Weights of a small GPT-style language model, trained from scratch on English Wikipedia.
Training: a variant of Adam for these matrices, 119M tokens, 7233 steps.
Each number is 50 + 12 x the weight over its row's rms, rounded and kept within 0 to 99. Layers, rows and columns count from 0. The size before them is the row's rms in percent of the matrix's.

# layer 22 MLP up, 256x64, rms 0.181, rows 57-111, columns 0-63
090:42 63 64 78 34 54 64 71 41 74 37 33 53 50 32 58 64 50 60 67 39 65 55 49 42 52 38 60 42 49 50 55 53 42 66 50 62 68 56 44 47 48 50 52 49 61 45 47 58 75 68 39 52 67 29 66 30 67 57 53 53 38 37 44
106:34 55 48 63 30 53 34 45 48 53 39 44 71 60 49 48 40 51 58 44 41 44 62 38 69 63 61 69 40 41 58 34 34 51 58 62 44 39 65 34 65 46 37 53 41 53 45 58 56 46 30 60 44 36 28 70 64 35 25 67 33 45 46 39
109:57 48 37 47 54 42 34 62 36 43 44 26 25 51 66 50 55 59 36 48 44 46 70 36 33 52 46 33 63 50 37 56 49 73 50 34 30 52 42 37 26 38 41 52 52 43 68 32 68 53 55 55 32 58 51 51 42 68 62 33 48 52 61 37
109:45 50 53 53 52 47 39 35 43 46 48 52 43 31 63 50 47 67 45 41 51 68 50 70 60 68 57 48 78 40 55 61 75 51 56 57 40 45 51 24 29 40 61 53 58 39 65 44 28 34 61 42 58 46 35 65 43 46 43 39 69 70 29 49
110:59 43 57 50 55 49 43 59 60 38 45 59 51 62 42 32 50 44 42 55 43 63 55 62 63 26 54 44 31 36 52 49 69 66 47 65 44 58 57 35 52 79 65 19 51 34 36 32 49 63 63 61 38 33 43 37 60 47 53 51 32 47 70 60
098:54 52 54 52 64 37 46 52 56 55 29 49 42 39 77 46 63 64 44 53 56 50 52 38 30 62 55 56 56 55 28 42 50 64 56 65 61 67 57 52 72 51 50 29 57 44 45 68 46 68 62 55 32 60 34 73 38 77 74 47 40 56 51 51
103:41 47 73 69 50 33 54 61 57 37 45 50 50 47 64 71 57 51 29 67 29 56 64 60 42 47 51 55 44 43 46 66 57 30 62 34 51 40 44 67 59 50 49 50 59 36 61 28 37 66 67 33 50 46 45 47 55 76 59 70 47 56 62 66
102:59 46 75 57 59 61 52 38 50 55 39 55 41 50 76 38 58 21 54 57 30 38 52 29 41 39 49 56 55 52 32 48 47 46 62 31 63 61 52 50 34 49 49 12 56 70 63 45 40 46 55 49 45 58 50 66 45 60 66 42 52 64 40 45
101:50 38 54 70 59 55 46 48 53 62 30 58 37 62 38 55 36 36 39 45 57 72 56 52 38 29 72 52 45 52 44 49 67 38 58 28 54 44 41 37 34 51 55 31 53 30 52 47 19 54 54 42 48 46 55 53 58 55 60 36 25 67 55 32
107:56 35 47 62 40 57 37 34 55 40 44 53 44 52 60 38 35 73 40 48 59 54 45 56 46 49 39 45 31 44 55 47 32 32 62 43 51 37 66 45 68 51 62 43 53 24 37 61 71 32 34 55 37 51 30 48 66 51 46 65 61 17 58 47
109:43 63 48 52 47 60 55 38 56 52 35 52 42 55 65 21 60 72 39 51 39 53 51 53 51 44 46 34 56 24 58 19 48 29 52 59 51 33 56 61 44 41 53 63 69 48 71 32 48 40 55 40 39 38 44 53 65 62 60 44 23 48 44 65
099:38 41 42 57 76 43 62 54 53 70 51 37 54 45 70 51 49 50 70 28 44 53 52 46 54 45 41 35 64 68 37 62 50 78 47 50 68 51 43 45 39 63 41 64 66 43 58 65 40 51 62 33 40 62 34 46 31 81 52 58 52 43 55 49
100:32 60 70 43 51 60 63 30 44 48 71 29 49 53 45 51 49 48 30 45 51 43 56 67 56 49 76 60 61 29 38 64 62 75 33 51 53 31 67 55 54 36 80 55 42 45 42 39 45 42 29 49 49 48 51 48 42 52 60 52 33 49 43 48
079:45 57 61 50 41 56 41 78 49 63 54 40 46 55 43 54 61 46 48 54 48 75 41 56 36 62 55 52 81 59 65 56 41 65 53 55 57 46 47 38 39 72 68 36 32 47 61 39 47 39 38 20 45 60 52 55 49 31 59 64 67 60 50 27
104:57 37 64 50 39 59 25 47 54 68 61 57 67 32 55 51 56 48 47 46 42 39 59 43 19 67 49 42 64 37 38 52 47 54 73 50 55 50 66 68 43 64 29 57 63 54 65 55 41 42 64 36 34 34 40 52 56 52 21 56 43 54 57 44
107:51 66 50 50 47 55 60 67 39 38 49 46 63 67 44 64 56 55 62 44 33 56 58 31 46 18 79 44 52 53 43 66 45 24 63 51 77 56 39 38 56 37 45 62 56 49 57 63 36 62 61 61 40 45 31 63 42 47 53 42 38 33 52 60
088:45 59 52 44 49 60 65 47 42 47 53 69 55 35 48 57 48 39 78 37 45 41 52 66 58 49 46 72 51 68 47 44 34 61 69 39 44 65 42 67 59 57 38 20 43 35 38 61 46 46 23 27 43 49 51 47 47 46 58 57 59 26 44 35
099:42 50 66 47 54 35 51 50 42 45 50 32 60 56 47 57 50 68 43 56 52 52 45 56 47 46 68 54 59 52 46 57 59 24 46 50 65 51 68 38 55 38 57 69 45 32 70 32 39 59 52 56 34 55 40 53 39 45 43 23 61 41 92 71
091:26 58 45 40 56 37 62 40 48 55 68 54 37 59 51 34 50 59 48 62 10 49 66 55 61 49 44 49 55 63 50 54 60 50 31 27 52 66 36 33 59 69 45 54 40 54 58 29 50 44 59 44 41 39 59 40 58 64 28 36 64 42 38 51
112:58 53 56 70 54 61 59 32 56 51 60 67 42 42 52 42 36 49 57 47 43 57 50 58 35 49 29 58 38 52 30 50 39 42 46 50 61 71 60 37 45 50 58 34 53 38 55 40 15 31 45 47 52 69 31 53 55 38 39 59 75 59 65 74
103:46 62 49 54 68 43 63 43 39 56 64 34 51 41 33 54 34 57 53 53 32 48 49 69 68 63 44 56 42 51 41 37 20 38 67 53 53 48 64 53 56 46 40 44 54 51 39 38 64 60 38 66 57 38 69 36 53 67 66 48 27 40 69 72
108:29 37 46 62 63 42 53 25 43 79 52 74 39 46 52 51 44 36 59 50 40 48 54 81 42 48 46 53 41 50 56 66 63 60 42 43 64 44 61 31 47 81 57 57 40 40 51 46 27 44 58 57 44 33 62 50 50 60 52 43 30 54 49 54
089:62 38 49 57 35 42 55 58 37 50 64 51 42 54 67 64 66 41 36 61 35 38 67 59 61 42 66 72 53 54 42 65 41 30 64 55 37 55 61 38 48 44 41 47 67 50 38 37 69 57 59 74 58 55 47 74 40 28 40 41 31 51 61 38
098:45 49 64 58 53 43 58 53 50 49 51 57 55 39 27 50 60 55 57 58 35 53 41 49 58 64 45 53 58 53 38 67 38 42 55 48 40 59 58 29 25 68 72 53 65 37 48 67 43 32 45 44 22 76 41 78 42 57 43 71 40 61 62 45
102:46 53 58 46 68 52 28 69 50 50 55 42 31 32 59 67 50 35 60 49 55 67 43 25 41 59 43 58 51 52 62 69 58 46 74 48 66 33 56 54 66 61 41 50 32 38 67 50 42 48 63 18 52 58 40 44 49 47 53 48 60 66 50 70
090:30 69 71 51 42 66 49 68 28 61 47 44 59 36 49 62 57 62 55 66 41 65 49 52 50 49 32 64 48 50 43 61 58 38 59 42 47 65 54 39 55 34 61 60 50 42 49 70 69 78 60 30 46 37 60 53 29 63 64 50 54 39 58 39
092:55 61 52 65 72 51 50 28 40 75 62 72 56 43 35 38 56 46 55 67 43 60 73 47 51 47 49 44 46 59 56 42 57 56 29 50 45 51 48 40 53 78 45 45 51 38 41 66 20 54 38 66 31 46 51 41 41 41 52 36 61 29 39 59
103:59 49 59 64 40 49 31 33 41 45 45 44 60 30 65 53 56 38 48 58 54 48 40 48 38 61 46 19 45 58 38 56 48 46 41 34 68 62 48 46 42 71 56 49 57 67 45 62 59 50 50 23 56 68 57 47 46 65 30 45 78 71 70 50
092:39 60 67 43 80 67 65 59 41 55 63 44 38 64 44 45 41 45 78 68 32 79 51 51 58 63 39 35 43 63 42 59 66 39 53 36 44 45 45 50 79 60 49 55 63 64 57 53 44 56 66 54 55 60 51 57 51 49 40 33 55 50 45 60
097:62 56 54 57 57 63 73 37 57 85 52 65 65 56 55 62 51 42 37 43 15 78 59 60 31 42 53 55 38 51 60 63 44 43 45 51 41 65 54 52 60 50 57 41 33 28 53 37 49 58 55 60 26 50 47 47 47 41 45 56 57 36 44 46
110:39 72 58 33 45 58 54 57 48 46 71 59 45 58 31 36 73 59 43 32 37 59 48 24 68 32 59 67 40 53 29 41 59 31 45 43 51 59 61 45 43 46 54 38 40 35 28 31 65 54 57 37 44 43 40 37 54 52 41 49 44 67 46 56
089:35 54 28 72 57 30 43 36 52 43 61 53 57 38 65 51 22 52 45 40 47 54 55 55 35 60 60 58 57 64 56 66 60 50 60 47 55 35 39 54 54 62 55 26 46 38 69 54 46 49 70 49 50 44 54 70 23 53 59 67 54 28 58 35
091:49 50 30 56 32 40 36 65 48 51 71 60 70 63 51 43 43 48 51 49 36 44 55 29 60 50 38 52 51 47 26 51 47 33 43 40 27 60 39 68 45 55 46 48 44 41 58 25 37 53 34 51 58 47 42 81 47 38 50 62 67 49 75 42
100:35 36 24 57 38 53 69 49 45 62 29 45 48 55 46 48 37 28 66 34 51 71 50 40 45 62 50 48 49 70 58 69 50 36 59 34 46 38 52 52 51 61 79 43 64 49 47 38 40 60 49 36 50 45 40 49 17 57 32 54 42 53 46 47
098:61 60 66 55 43 40 62 77 49 57 50 60 55 24 54 52 39 52 40 48 33 46 57 44 55 52 68 52 48 50 54 47 67 66 51 50 67 59 43 41 44 64 61 65 62 35 44 66 40 58 61 70 54 63 58 54 35 38 40 66 19 24 35 52
088:37 43 56 59 66 66 62 62 48 66 34 52 42 41 33 36 35 55 54 60 65 58 51 64 57 60 36 37 71 47 71 36 59 59 41 53 33 58 41 38 51 64 44 28 58 48 47 49 37 47 46 64 47 47 55 58 63 59 48 45 58 46 84 20
100:63 41 63 54 43 41 53 37 50 64 39 58 49 50 66 42 55 62 55 36 36 35 53 35 54 65 41 44 49 46 63 76 75 36 54 28 42 52 48 77 50 71 57 63 32 33 58 47 53 67 53 66 57 40 65 45 57 70 33 56 57 57 58 51
082:56 52 65 59 53 65 45 56 49 59 45 28 27 52 48 43 42 61 62 57 64 70 55 56 30 50 50 24 55 72 58 51 58 61 37 49 32 44 46 38 47 48 60 66 75 50 60 73 38 37 58 36 46 45 74 48 56 47 31 49 52 51 65 30
094:45 50 62 72 67 49 80 55 58 33 35 31 61 57 62 55 47 41 59 46 56 40 65 33 70 51 52 44 20 55 61 61 65 42 42 49 39 62 38 51 68 46 59 54 54 49 50 34 70 53 29 57 60 61 30 63 52 42 52 62 59 53 59 53
077:37 57 43 55 52 79 38 53 55 51 45 49 34 42 52 53 65 54 79 52 53 53 53 56 27 56 63 49 62 79 54 50 37 48 59 60 37 29 40 34 59 60 63 39 38 41 47 56 60 37 39 37 54 41 59 44 42 43 53 48 53 49 50 09
116:64 73 50 45 35 74 59 57 40 29 40 57 64 52 61 66 51 54 56 53 45 33 64 55 72 48 44 58 70 41 32 75 53 45 40 41 38 65 64 48 58 65 40 47 56 60 70 48 47 60 65 49 57 58 43 47 57 20 40 42 65 50 56 47
102:56 70 53 35 62 49 46 65 59 56 60 53 52 60 55 46 45 38 26 51 28 66 53 55 38 36 54 31 70 64 24 54 36 41 44 62 48 55 49 66 44 41 32 12 39 41 57 52 42 57 53 51 50 42 40 46 57 46 58 46 69 39 69 55
095:48 56 45 27 47 46 63 48 36 48 64 62 37 33 66 39 44 47 31 46 32 53 58 24 74 68 42 61 35 63 49 37 46 55 56 39 32 65 51 70 36 69 59 57 69 60 54 58 47 45 31 48 40 47 49 51 44 37 61 37 51 55 64 33
100:42 48 43 51 70 40 52 44 39 71 62 51 58 33 65 49 37 56 66 32 47 28 67 32 55 71 66 35 56 58 43 36 52 34 54 60 47 53 56 47 43 38 46 34 74 82 52 49 45 70 40 52 40 52 42 34 64 54 45 55 65 59 57 58
105:47 58 54 50 51 58 57 26 39 27 66 47 58 50 65 43 47 39 47 47 44 28 46 59 51 48 49 40 51 39 41 52 63 54 77 39 44 38 39 53 72 54 55 58 41 28 48 53 43 46 34 37 16 48 34 77 72 52 61 53 39 37 55 51
103:52 60 25 46 59 42 76 45 45 57 35 39 43 61 69 35 65 82 68 30 60 25 35 52 52 43 59 50 56 49 62 31 44 54 51 48 60 42 46 55 56 57 59 49 64 40 40 52 43 56 28 48 57 36 60 48 60 53 44 66 60 57 67 34
102:39 45 43 79 47 32 56 48 12 48 51 57 41 38 43 58 30 39 61 41 38 37 53 35 49 65 57 34 61 64 48 52 56 46 34 56 61 40 46 53 35 62 61 43 57 60 55 55 34 33 25 46 53 43 63 53 63 44 36 64 64 32 45 55
093:37 54 58 55 62 34 32 24 47 59 50 49 43 40 51 23 48 38 30 56 47 52 43 29 60 63 65 48 40 48 47 70 31 54 73 44 44 73 54 68 74 44 63 40 49 42 45 57 43 43 56 73 51 49 58 55 63 55 61 49 64 38 57 40
111:67 47 57 56 63 49 46 34 49 45 51 64 56 33 51 57 27 53 63 40 50 32 60 42 34 41 58 53 41 63 48 50 35 63 42 21 37 49 76 53 51 64 48 54 65 65 56 39 47 44 65 50 55 78 45 34 24 43 36 32 51 37 51 46
104:40 57 38 63 54 36 60 46 39 64 55 50 45 36 60 81 37 64 28 59 32 53 50 54 56 59 25 56 75 57 59 66 52 37 49 42 56 52 61 41 49 29 57 41 38 33 54 37 30 47 35 45 50 44 61 63 51 36 53 65 54 75 58 49
097:64 35 54 48 54 43 45 52 35 44 40 42 35 48 73 63 53 44 71 32 46 41 54 46 71 59 50 51 32 35 24 53 57 54 21 53 40 40 51 58 61 50 50 56 39 70 58 46 37 45 48 44 52 49 73 32 46 71 37 41 25 48 66 47
102:70 53 51 47 53 38 39 60 48 36 32 49 18 38 48 60 49 50 49 64 57 44 65 54 47 36 61 33 50 44 22 46 46 62 57 33 61 53 59 48 68 43 53 49 43 69 39 45 53 61 52 26 73 54 46 43 35 54 66 29 52 34 52 72
107:58 57 60 45 48 40 69 42 45 25 35 53 40 48 55 45 28 69 29 40 48 66 43 67 70 45 61 39 57 55 50 39 28 61 61 56 51 62 53 56 29 39 68 60 48 47 34 58 55 48 44 57 55 49 54 81 32 27 54 55 50 44 39 43
099:49 55 55 54 47 57 23 51 39 57 18 54 51 50 39 53 42 47 51 50 32 45 49 54 37 60 29 54 31 47 36 65 47 49 36 52 44 34 49 38 60 70 43 50 37 29 35 73 60 55 50 37 21 56 39 50 66 47 54 29 38 34 51 56
103:58 45 61 31 46 80 33 30 56 58 51 46 71 55 45 44 25 57 40 48 42 42 71 47 37 61 35 61 77 59 51 55 48 18 65 44 30 37 64 54 37 63 45 54 58 27 49 49 48 43 43 46 54 48 46 60 51 48 44 51 58 46 62 47
# layer 22 MLP down (transposed), 256x64, rms 0.159, rows 57-110, columns 0-63
090:64 44 55 50 50 58 36 49 47 44 48 40 64 64 68 46 56 56 59 45 39 50 34 33 59 38 40 40 68 57 43 71 53 35 46 39 46 28 56 48 67 70 44 56 45 20 52 77 38 23 28 50 53 49 56 42 58 45 35 34 40 48 59 65
103:75 52 58 45 28 47 30 62 59 06 56 53 51 59 60 61 65 64 65 49 40 53 35 39 63 57 55 53 39 50 43 46 36 54 72 53 33 46 51 53 51 54 50 49 37 37 32 59 36 59 55 55 45 59 42 54 63 46 26 61 49 35 37 53
106:61 54 55 51 38 65 38 71 42 51 50 56 51 49 67 72 55 59 51 52 45 53 84 40 42 35 53 49 49 58 27 33 81 34 63 46 36 48 55 35 71 48 43 39 61 55 64 52 38 40 52 66 44 22 35 44 49 52 42 53 51 40 58 52
106:61 60 42 62 56 58 53 66 37 40 39 59 72 50 51 36 48 59 36 53 41 35 37 77 52 49 45 25 45 46 23 53 54 40 52 64 45 60 56 80 55 57 42 50 58 50 73 46 49 37 30 54 54 46 34 54 30 56 69 55 68 45 37 46
108:42 32 55 70 36 47 65 38 56 49 69 39 62 52 55 54 55 46 52 79 40 50 84 53 59 35 41 49 62 53 54 47 43 49 56 23 66 55 67 60 36 52 44 53 57 60 38 43 49 63 40 64 47 39 54 54 57 64 18 45 55 33 43 43
101:41 48 59 41 43 45 67 37 37 53 33 37 37 30 38 37 50 31 70 64 61 53 63 47 44 40 42 41 48 30 47 38 36 43 47 54 55 65 51 66 48 47 54 42 48 48 16 61 50 58 58 82 43 68 52 46 60 37 69 70 44 56 43 50
100:51 31 46 62 55 48 72 52 42 26 51 46 33 59 48 56 57 52 24 53 40 55 61 46 56 51 50 34 54 56 32 40 33 51 49 50 67 39 53 62 49 65 57 30 54 44 53 53 20 49 34 40 50 56 12 61 61 58 40 37 48 53 37 32
104:30 67 34 63 50 55 46 37 60 52 32 40 58 25 55 35 41 58 63 61 64 40 68 54 38 58 55 48 35 66 40 49 22 66 54 42 62 46 57 59 37 39 28 51 50 66 40 56 43 80 55 47 46 64 40 28 55 49 44 48 45 45 60 50
102:47 52 42 55 49 39 39 37 60 43 49 67 52 29 31 37 29 33 58 60 61 47 21 43 56 36 73 34 45 66 57 58 27 47 41 47 61 66 28 63 63 38 56 48 52 58 38 45 42 62 55 49 37 47 52 60 59 60 69 42 51 58 39 30
103:27 64 43 61 49 52 38 40 40 62 46 62 61 36 61 52 54 52 53 28 50 46 43 54 30 51 70 47 36 58 40 70 45 45 49 44 51 54 69 41 30 64 32 60 43 44 49 43 51 24 47 55 52 33 49 67 36 37 28 57 30 56 56 77
103:20 32 43 48 43 43 42 45 44 69 42 69 43 45 53 33 39 51 47 49 39 42 38 69 50 49 48 35 52 56 42 34 53 47 50 47 64 29 37 63 21 38 67 50 66 74 60 40 53 58 45 59 46 63 37 69 53 54 66 54 48 31 64 62
098:57 46 64 40 25 53 49 73 54 30 34 51 29 40 46 60 43 63 49 51 58 35 44 51 46 55 54 59 48 35 30 41 48 25 61 59 51 67 53 52 52 58 43 26 63 38 29 56 58 46 56 75 56 50 36 76 62 51 69 55 58 54 43 46
099:49 54 38 43 42 47 45 40 47 57 45 28 71 56 61 58 65 49 17 65 62 39 33 59 43 33 42 60 56 64 47 58 80 60 35 51 50 55 41 35 69 49 47 59 51 43 48 51 35 40 42 48 47 25 40 30 56 32 39 63 49 57 67 49
083:36 38 45 62 58 63 50 50 19 46 45 42 63 45 60 44 43 54 48 46 35 33 48 32 69 47 52 31 49 53 65 49 66 34 50 33 69 60 65 53 69 49 47 60 64 31 57 41 51 41 53 43 39 35 31 55 52 72 65 43 22 58 54 43
103:36 51 41 45 55 57 63 24 89 42 31 58 53 51 46 69 49 61 58 58 65 44 64 51 64 34 39 53 55 44 34 51 58 43 46 36 45 36 37 41 56 49 52 52 60 36 52 36 37 51 69 44 70 34 68 45 71 49 54 34 65 40 46 46
106:46 57 58 53 48 56 59 60 63 61 62 79 38 49 53 47 38 54 50 42 40 46 17 31 34 51 48 32 50 55 62 62 36 46 51 69 43 19 57 51 60 55 46 70 56 47 35 69 66 55 69 59 54 65 52 42 31 61 62 47 46 34 57 56
090:43 51 57 50 54 40 65 50 39 81 48 63 46 45 57 67 62 44 52 55 39 40 47 42 55 59 32 35 50 51 65 38 49 44 47 42 74 54 43 55 62 39 60 49 62 42 53 30 64 17 65 46 40 23 34 68 34 55 57 45 47 38 70 45
102:44 64 49 47 71 38 56 44 48 46 25 51 66 50 59 65 29 63 48 54 60 59 58 55 36 74 37 46 58 43 60 56 43 39 22 51 41 43 62 34 39 28 40 61 59 54 31 54 46 56 40 47 42 83 39 58 49 59 49 48 33 39 57 65
091:46 47 71 40 40 61 36 39 43 57 46 47 56 40 47 47 63 77 39 51 61 36 64 35 57 45 37 39 67 61 51 65 39 38 50 62 39 56 71 41 46 39 31 34 66 45 54 49 69 44 54 59 26 48 61 67 30 46 76 61 61 53 41 51
105:38 51 62 36 67 50 40 47 50 73 55 49 43 62 73 28 41 56 45 41 58 58 38 53 75 71 32 51 64 55 74 60 48 35 48 47 61 58 37 52 57 62 73 48 51 46 66 54 26 38 35 50 35 43 38 48 39 41 67 59 38 48 51 49
105:39 46 66 57 62 52 28 51 39 61 32 62 45 55 26 45 26 46 49 45 50 58 65 19 50 69 45 37 27 40 50 56 38 57 61 59 57 52 62 59 56 43 63 46 57 56 47 49 44 52 60 53 63 63 58 48 32 74 82 61 42 54 47 50
109:76 54 59 46 49 59 40 31 52 31 56 73 55 30 40 49 57 50 51 67 60 46 24 55 61 63 51 38 50 71 32 53 44 60 35 45 62 57 45 45 41 52 60 54 72 63 42 53 72 43 34 45 43 44 48 64 56 53 78 59 55 39 59 31
098:53 36 49 58 49 38 48 41 66 42 45 47 45 46 45 40 58 71 66 37 39 49 31 52 43 36 24 55 46 48 67 55 45 48 48 44 44 34 46 67 39 47 45 53 46 39 55 62 74 36 47 42 55 66 41 45 52 42 99 37 60 47 65 57
097:41 52 57 78 52 41 57 59 53 51 28 45 44 64 57 55 54 63 54 21 57 49 53 52 65 66 48 35 63 51 56 64 42 22 38 42 62 45 41 58 76 29 60 57 43 34 51 44 27 42 43 48 43 49 51 50 57 54 75 37 35 42 36 41
099:58 41 49 44 36 49 51 31 38 33 39 49 46 43 42 37 50 47 44 50 54 56 39 48 49 29 50 32 42 45 52 17 31 69 54 40 40 67 72 34 44 37 45 56 78 59 29 69 61 41 71 62 64 53 54 54 57 46 35 54 48 57 50 38
097:56 56 47 54 49 42 32 60 44 36 58 49 52 44 61 30 46 46 50 39 42 40 03 40 44 46 35 54 62 60 50 72 33 51 51 51 58 42 22 41 46 75 55 46 52 26 38 49 39 41 42 41 45 52 62 46 45 50 29 43 44 66 46 58
096:65 42 48 25 50 60 67 14 41 48 63 55 51 50 40 57 40 55 38 56 42 56 54 50 70 47 59 54 50 46 39 50 60 31 33 66 53 46 23 69 43 46 49 53 49 49 23 58 61 50 43 56 45 45 12 59 54 48 49 44 58 45 47 36
101:56 50 39 40 46 63 57 55 55 58 32 34 51 67 52 26 39 64 46 41 27 46 42 62 56 47 48 78 51 50 40 31 33 65 45 54 55 34 37 42 63 38 43 52 60 46 30 29 48 39 50 55 58 28 49 52 64 37 47 41 59 21 37 49
096:63 55 57 34 18 60 46 43 59 56 43 73 58 32 44 74 57 60 56 29 67 36 55 59 31 59 64 56 45 62 63 55 44 62 52 49 34 43 72 49 61 57 60 59 57 54 26 64 55 48 31 52 54 42 58 52 30 57 43 60 52 63 40 50
096:70 51 45 35 57 68 46 39 48 61 46 63 51 91 43 53 79 44 39 48 34 75 52 65 55 47 54 40 50 65 70 41 37 39 50 54 40 79 33 55 52 48 46 60 47 43 71 47 40 55 49 63 46 46 37 51 49 39 55 44 53 56 54 38
102:46 64 52 58 39 46 48 42 50 57 69 31 59 29 43 60 69 36 71 55 50 56 06 32 68 63 58 51 58 35 56 54 46 46 49 46 48 55 51 62 32 59 38 43 77 74 57 53 41 40 47 46 56 44 41 57 43 40 39 58 46 60 42 50
094:53 42 50 31 44 43 60 37 45 44 53 52 43 32 27 59 43 61 57 75 49 38 14 44 40 40 58 48 73 47 53 45 51 56 55 46 60 49 69 36 33 57 59 41 60 55 43 50 74 49 52 69 49 59 52 57 73 21 53 55 43 51 48 38
091:46 29 55 42 44 43 32 57 46 50 76 30 52 22 43 71 58 38 29 63 38 40 40 50 52 67 43 43 43 74 51 53 50 57 55 40 50 28 62 49 47 72 34 29 52 40 48 64 42 38 47 48 59 44 51 32 43 50 68 65 61 45 43 51
101:60 54 85 34 58 41 46 53 42 65 52 52 18 63 47 37 49 46 64 58 55 53 42 46 64 43 50 53 39 47 40 47 61 46 63 63 52 53 13 40 46 53 48 46 32 33 39 51 58 60 53 61 56 77 56 45 52 39 62 36 42 41 46 71
105:44 57 52 42 56 49 36 42 43 61 54 65 43 52 45 59 66 59 47 49 42 41 00 72 51 48 42 49 58 52 48 33 41 43 40 47 58 43 56 68 27 59 54 40 52 64 61 45 79 43 38 47 40 46 57 69 57 40 62 53 69 47 50 57
090:44 57 56 45 31 44 36 55 62 42 85 61 25 49 70 54 62 46 44 44 33 45 30 29 36 38 43 54 58 53 45 67 54 48 66 51 55 38 69 44 40 47 56 40 56 67 51 58 44 42 55 53 43 32 48 53 28 47 36 41 76 64 59 56
097:55 35 43 43 31 69 21 33 53 50 36 58 55 56 57 67 44 47 62 34 57 37 51 38 47 46 45 49 44 57 43 44 25 56 51 45 49 30 63 60 49 56 41 59 52 71 43 32 40 40 32 63 43 24 44 55 32 41 65 46 73 36 35 49
087:40 51 63 61 42 24 45 58 22 45 63 58 38 30 51 54 40 43 41 34 49 32 55 37 46 56 54 67 55 49 52 52 28 46 60 44 74 32 58 60 47 35 49 42 56 53 46 47 47 48 52 70 43 51 30 70 42 55 26 34 46 73 37 55
103:58 55 41 44 37 63 55 27 58 55 61 54 43 41 49 49 58 52 35 68 54 56 42 41 45 26 59 49 26 36 63 41 56 52 58 49 64 56 42 51 42 45 58 75 47 25 42 44 37 37 66 54 52 73 50 63 46 21 80 56 57 44 45 58
078:41 75 58 60 57 37 61 70 19 57 58 40 49 52 48 41 41 47 52 37 46 44 37 43 55 59 39 35 56 49 55 50 69 44 38 27 67 66 74 60 67 39 48 48 48 44 57 27 61 57 44 33 38 41 39 63 67 64 46 37 40 43 45 59
117:37 54 46 47 54 46 51 65 60 54 31 62 79 47 44 32 45 47 60 45 59 37 29 49 53 42 23 52 36 43 49 50 49 67 55 62 45 44 61 47 58 53 39 55 27 49 45 55 55 48 56 59 71 46 51 49 39 47 99 41 48 48 49 51
098:46 38 54 58 59 37 47 55 46 45 65 49 61 72 61 67 70 48 41 52 30 44 42 43 75 81 54 64 56 48 43 48 57 37 27 65 38 49 56 56 58 47 49 36 74 53 46 53 42 39 62 26 53 31 36 34 34 53 48 54 59 41 40 57
094:23 36 48 17 28 63 61 69 39 51 48 49 37 37 48 48 43 47 46 40 54 58 67 53 46 69 50 67 66 52 44 60 69 47 50 51 47 56 51 36 22 44 43 51 59 47 44 65 48 43 38 52 42 40 43 58 71 53 49 63 58 75 70 55
104:43 53 45 49 42 47 61 64 49 55 34 42 39 64 41 49 53 44 43 23 36 39 42 56 53 52 75 58 50 51 63 29 45 64 48 47 48 74 50 37 61 45 45 43 70 42 51 34 59 53 66 39 41 31 41 37 61 58 81 29 66 34 49 69
107:60 32 39 61 52 38 49 60 64 56 53 28 61 57 57 45 48 54 60 70 54 29 41 53 56 73 62 40 43 38 53 68 72 54 57 41 53 37 28 41 57 57 31 68 56 38 62 35 42 35 56 52 56 48 56 64 65 38 81 37 45 42 52 54
099:58 41 57 39 25 51 37 43 43 36 69 65 23 57 49 64 61 45 52 61 59 47 41 47 39 34 50 52 53 81 62 69 51 56 59 47 36 36 45 49 51 56 24 59 41 68 49 53 55 31 49 53 53 69 60 50 64 58 29 56 48 73 52 43
102:37 50 65 56 64 33 70 49 50 57 39 42 38 73 35 51 60 34 78 52 45 74 48 54 56 65 58 43 50 30 61 44 46 43 53 64 31 30 63 61 63 45 43 37 69 50 59 49 58 45 66 40 60 54 46 50 61 37 68 62 47 35 47 66
092:28 69 58 68 56 48 67 31 48 56 58 60 55 41 65 56 65 57 78 50 42 39 50 42 42 55 63 66 52 53 55 55 50 45 41 67 56 52 48 42 23 36 70 43 40 65 47 50 73 50 53 59 51 34 29 47 52 33 43 38 25 60 43 56
103:57 40 53 65 37 45 60 38 73 40 48 62 67 52 37 46 50 31 32 50 62 60 47 57 40 47 43 62 45 38 45 59 65 62 42 64 85 51 46 68 45 43 42 31 53 50 72 65 60 41 46 57 34 38 43 63 74 43 63 56 66 57 57 56
102:29 57 57 67 51 34 43 46 37 62 41 37 47 43 51 66 30 47 35 51 61 45 48 84 43 47 40 51 53 62 45 64 48 24 43 38 55 52 65 64 51 57 63 56 51 49 78 53 37 40 35 41 57 54 27 52 60 41 38 46 58 44 33 28
099:54 26 48 52 55 48 53 31 43 56 36 51 55 69 46 48 50 47 67 62 21 66 56 63 68 34 45 52 50 41 72 61 42 55 43 49 24 39 52 39 36 75 47 62 67 57 48 44 42 46 53 53 44 59 22 38 30 44 60 57 54 37 39 49
100:50 28 40 55 29 49 38 55 44 53 38 47 59 68 53 52 51 51 49 54 74 57 85 68 52 54 47 59 42 43 71 65 26 46 52 52 25 63 36 53 62 33 40 42 50 34 75 57 56 40 37 54 45 37 63 43 43 50 39 33 46 48 48 48
102:50 48 59 59 45 45 46 40 19 38 38 44 31 34 44 54 47 63 33 33 66 49 41 40 79 44 70 51 38 54 37 51 42 71 60 47 34 34 56 51 46 44 55 57 74 68 34 47 55 39 61 32 58 36 52 36 48 50 47 31 61 48 38 50
099:49 49 66 46 59 49 46 47 56 52 64 35 45 56 37 32 48 63 57 37 68 72 14 45 62 47 68 51 46 63 63 82 55 33 57 57 64 46 49 40 59 41 33 50 57 52 66 29 47 72 47 62 60 49 49 56 55 39 50 64 59 49 51 35